Each number is 500 + 50 x the weight over its row's rms, rounded and kept within 0 to 999. Layers, rows and columns count from 0. Numbers have three digits each. The size before them is the row's rms in percent of the matrix's.

# layer 11 MLP up, 576x96, rms 0.184, rows 547-575, columns 32-63
092:546454480406552487531496571540498547556547473574542523575516505565449521478603450566529447357459
098:573532535512442529489443459560504524542480533475572478515516375498457524536534510406481617454541
113:456545509481494607536412545493470539472426472505492517385471452511495549442458487581514507569498
099:512397559413507507565480525597394598414525504478571487482454485535520514408523549506574535458537
097:440459467430462483627596506462519534455496498523502497499532538378481584509515534513430555569457
103:503460436369529486641506487487549532457421541518547519496409523413541483553541481522525442573481
099:503472411456450535510580498549533530455420462502574506544528462466462571512548510481540490474567
110:588529522363516579464496553550476529510529478564632497513524404496492449421499511494521560516448
106:541584476507498497504407489561458497515479519397584477583431491502518559485498455446408534588530
098:606487541533561461470478510473536463529481481483501548474510441548545524525500475549586506420532
096:515490535518491519560508610627433483459457487455538410562584498457501542580514511489533488415503
103:440501493486407513440573446560514536511512526440621475549371508480489528496530480444488513496505
101:501497452436477555541422508526536505450436436511545423533456511574477484539473453523491475583546
101:516463500495530426436454470647520465535483487495491484480522585499413592489423431489538471561496
099:446577509479604467519417515470559424493477528573511493540532507518544490451565389528539540510570
090:500506455525460537474508495451542428534372456456488538535474425426482466488479479509560518567569
098:566482544473524521630503581510445498543521531489524483493585576559539504487522451437519486461452
108:462556502506606504484414532561550572428457612517559463424407532477429538541482506562439575563397
098:482494582449462474437477496554447585438549390535476484525441550460556455486595519511533489560495
107:502488456517461482498599442457516610489466476496561572484491457456572510500511490432472532511494
098:493588443489478563552430431594370522475468548555460556509535549586471522606573495480494510507534
099:477642536525480447561566545523559386581501431512561416502551532535426453524559496527510432455573
095:569569429566530459491595482464489534484477602523606428473395484537526534446486489478516549498544
108:513489495582467502477521571528439459484479416486511517407574518506488500529526428538572562541491
103:532425473489507530508451533445565538535510603492579501413496523493431500500534505528591553597570
093:562443485523544500484403526488467545444440430527520510581549452517496486556444481525515467346393
101:526521366476526548483567588520559449356412456500526443617487585477532503605493468535524512429531
117:448489461437580492473589488518519504479467547478531497510477489499523576561532436505610470484497
110:530465519512533451510438537453416486473509441439553531475616511421465461516526470390459488495540
# layer 11 MLP down (transposed), 576x96, rms 0.183, rows 547-575, columns 32-63
095:475458454555472440536545509440556472516393383565463543535673537463389567458534525473494420532420
102:434481514427509584497526580432442495478468397497542564603400604462509516542531468509509419498471
112:519403430525423496472497500452493465476536579556484453493483507416459480434408474481477498528440
090:491626503474458508436580545410391455528546555566489510564463403447517553528453509510392414512552
087:453501582441554480520547397485449451531447508516502480551575457476456437480537581540497453466517
113:583518563486567477458553438471425464487404515450508497438493472425600536558460469500623491563520
094:476508541529517460547536519470448424516390517521413448470554509524418520465426543492557466439492
114:448513560540521582559496541555475599511571542481605638500501490437464449493498498587501488519505
098:520451520509573477533492536552469535582528413573633632516516495477492493495550458499508466485520
105:554512513537454426560494438569627510516464528452428461542487373489466530462505516514435481503450
095:498581539508423467468420489453454470535349507484492544483560486632521510497458459468552491425450
101:509546421549480525540468431491449436484550466448501505508505567524436432474473548454350476497537
101:507490474464576542508497443479458549433462465432532559549536518582568400474473567404525539480483
108:422593550531469508478545510486521550496589520536476558549538392607476621542480459440485510518490
103:475398457480490550547441491544535514560569475495508499543445542530573446551511456525566569444572
085:520508452561434526554492545478421395498528565485456517480463513546567437496473527617494613452569
098:554522487471488537527530419539526462488510445579583497562569484557403513514509530520528381496387
103:489401434547498531565539392570465510550500499484500477474474578527581510467569443463521525542568
096:410508504571487517503552453438464502471438521533497557454509455487533548504509432467523462424474
100:510443438503610482542521475494484497511508515512541515516481485561427588477406434550473557524408
094:520506422428496472499513544543459453521523532565503498513492447454467475502466466479531540528505
085:444490471580507523576525521496396587519531509515508477489475521509445454462387478508548526552403
093:349615546544510494410523515469495523506507539425549466424552495538465497469542464525635511576491
110:545514594481424421433417551538485567537574528514559479403479421545417491530486501446509538551536
099:517376463480521476550529525500473504538522438578453460552448500493541484493475533484590485521484
090:515452445569501492459442433482508543471479522455435485509527451529549385465522396443492520473512
099:536494413455527564526497521601549435524536589488491539426462513459374499426548575595488489526493
117:525588447521485478602553469467564572406500532422458445519483470533549491485495500480573571538552
115:453536456519461466537408466442463531516446535485476506491506480514467410474518497489516521449537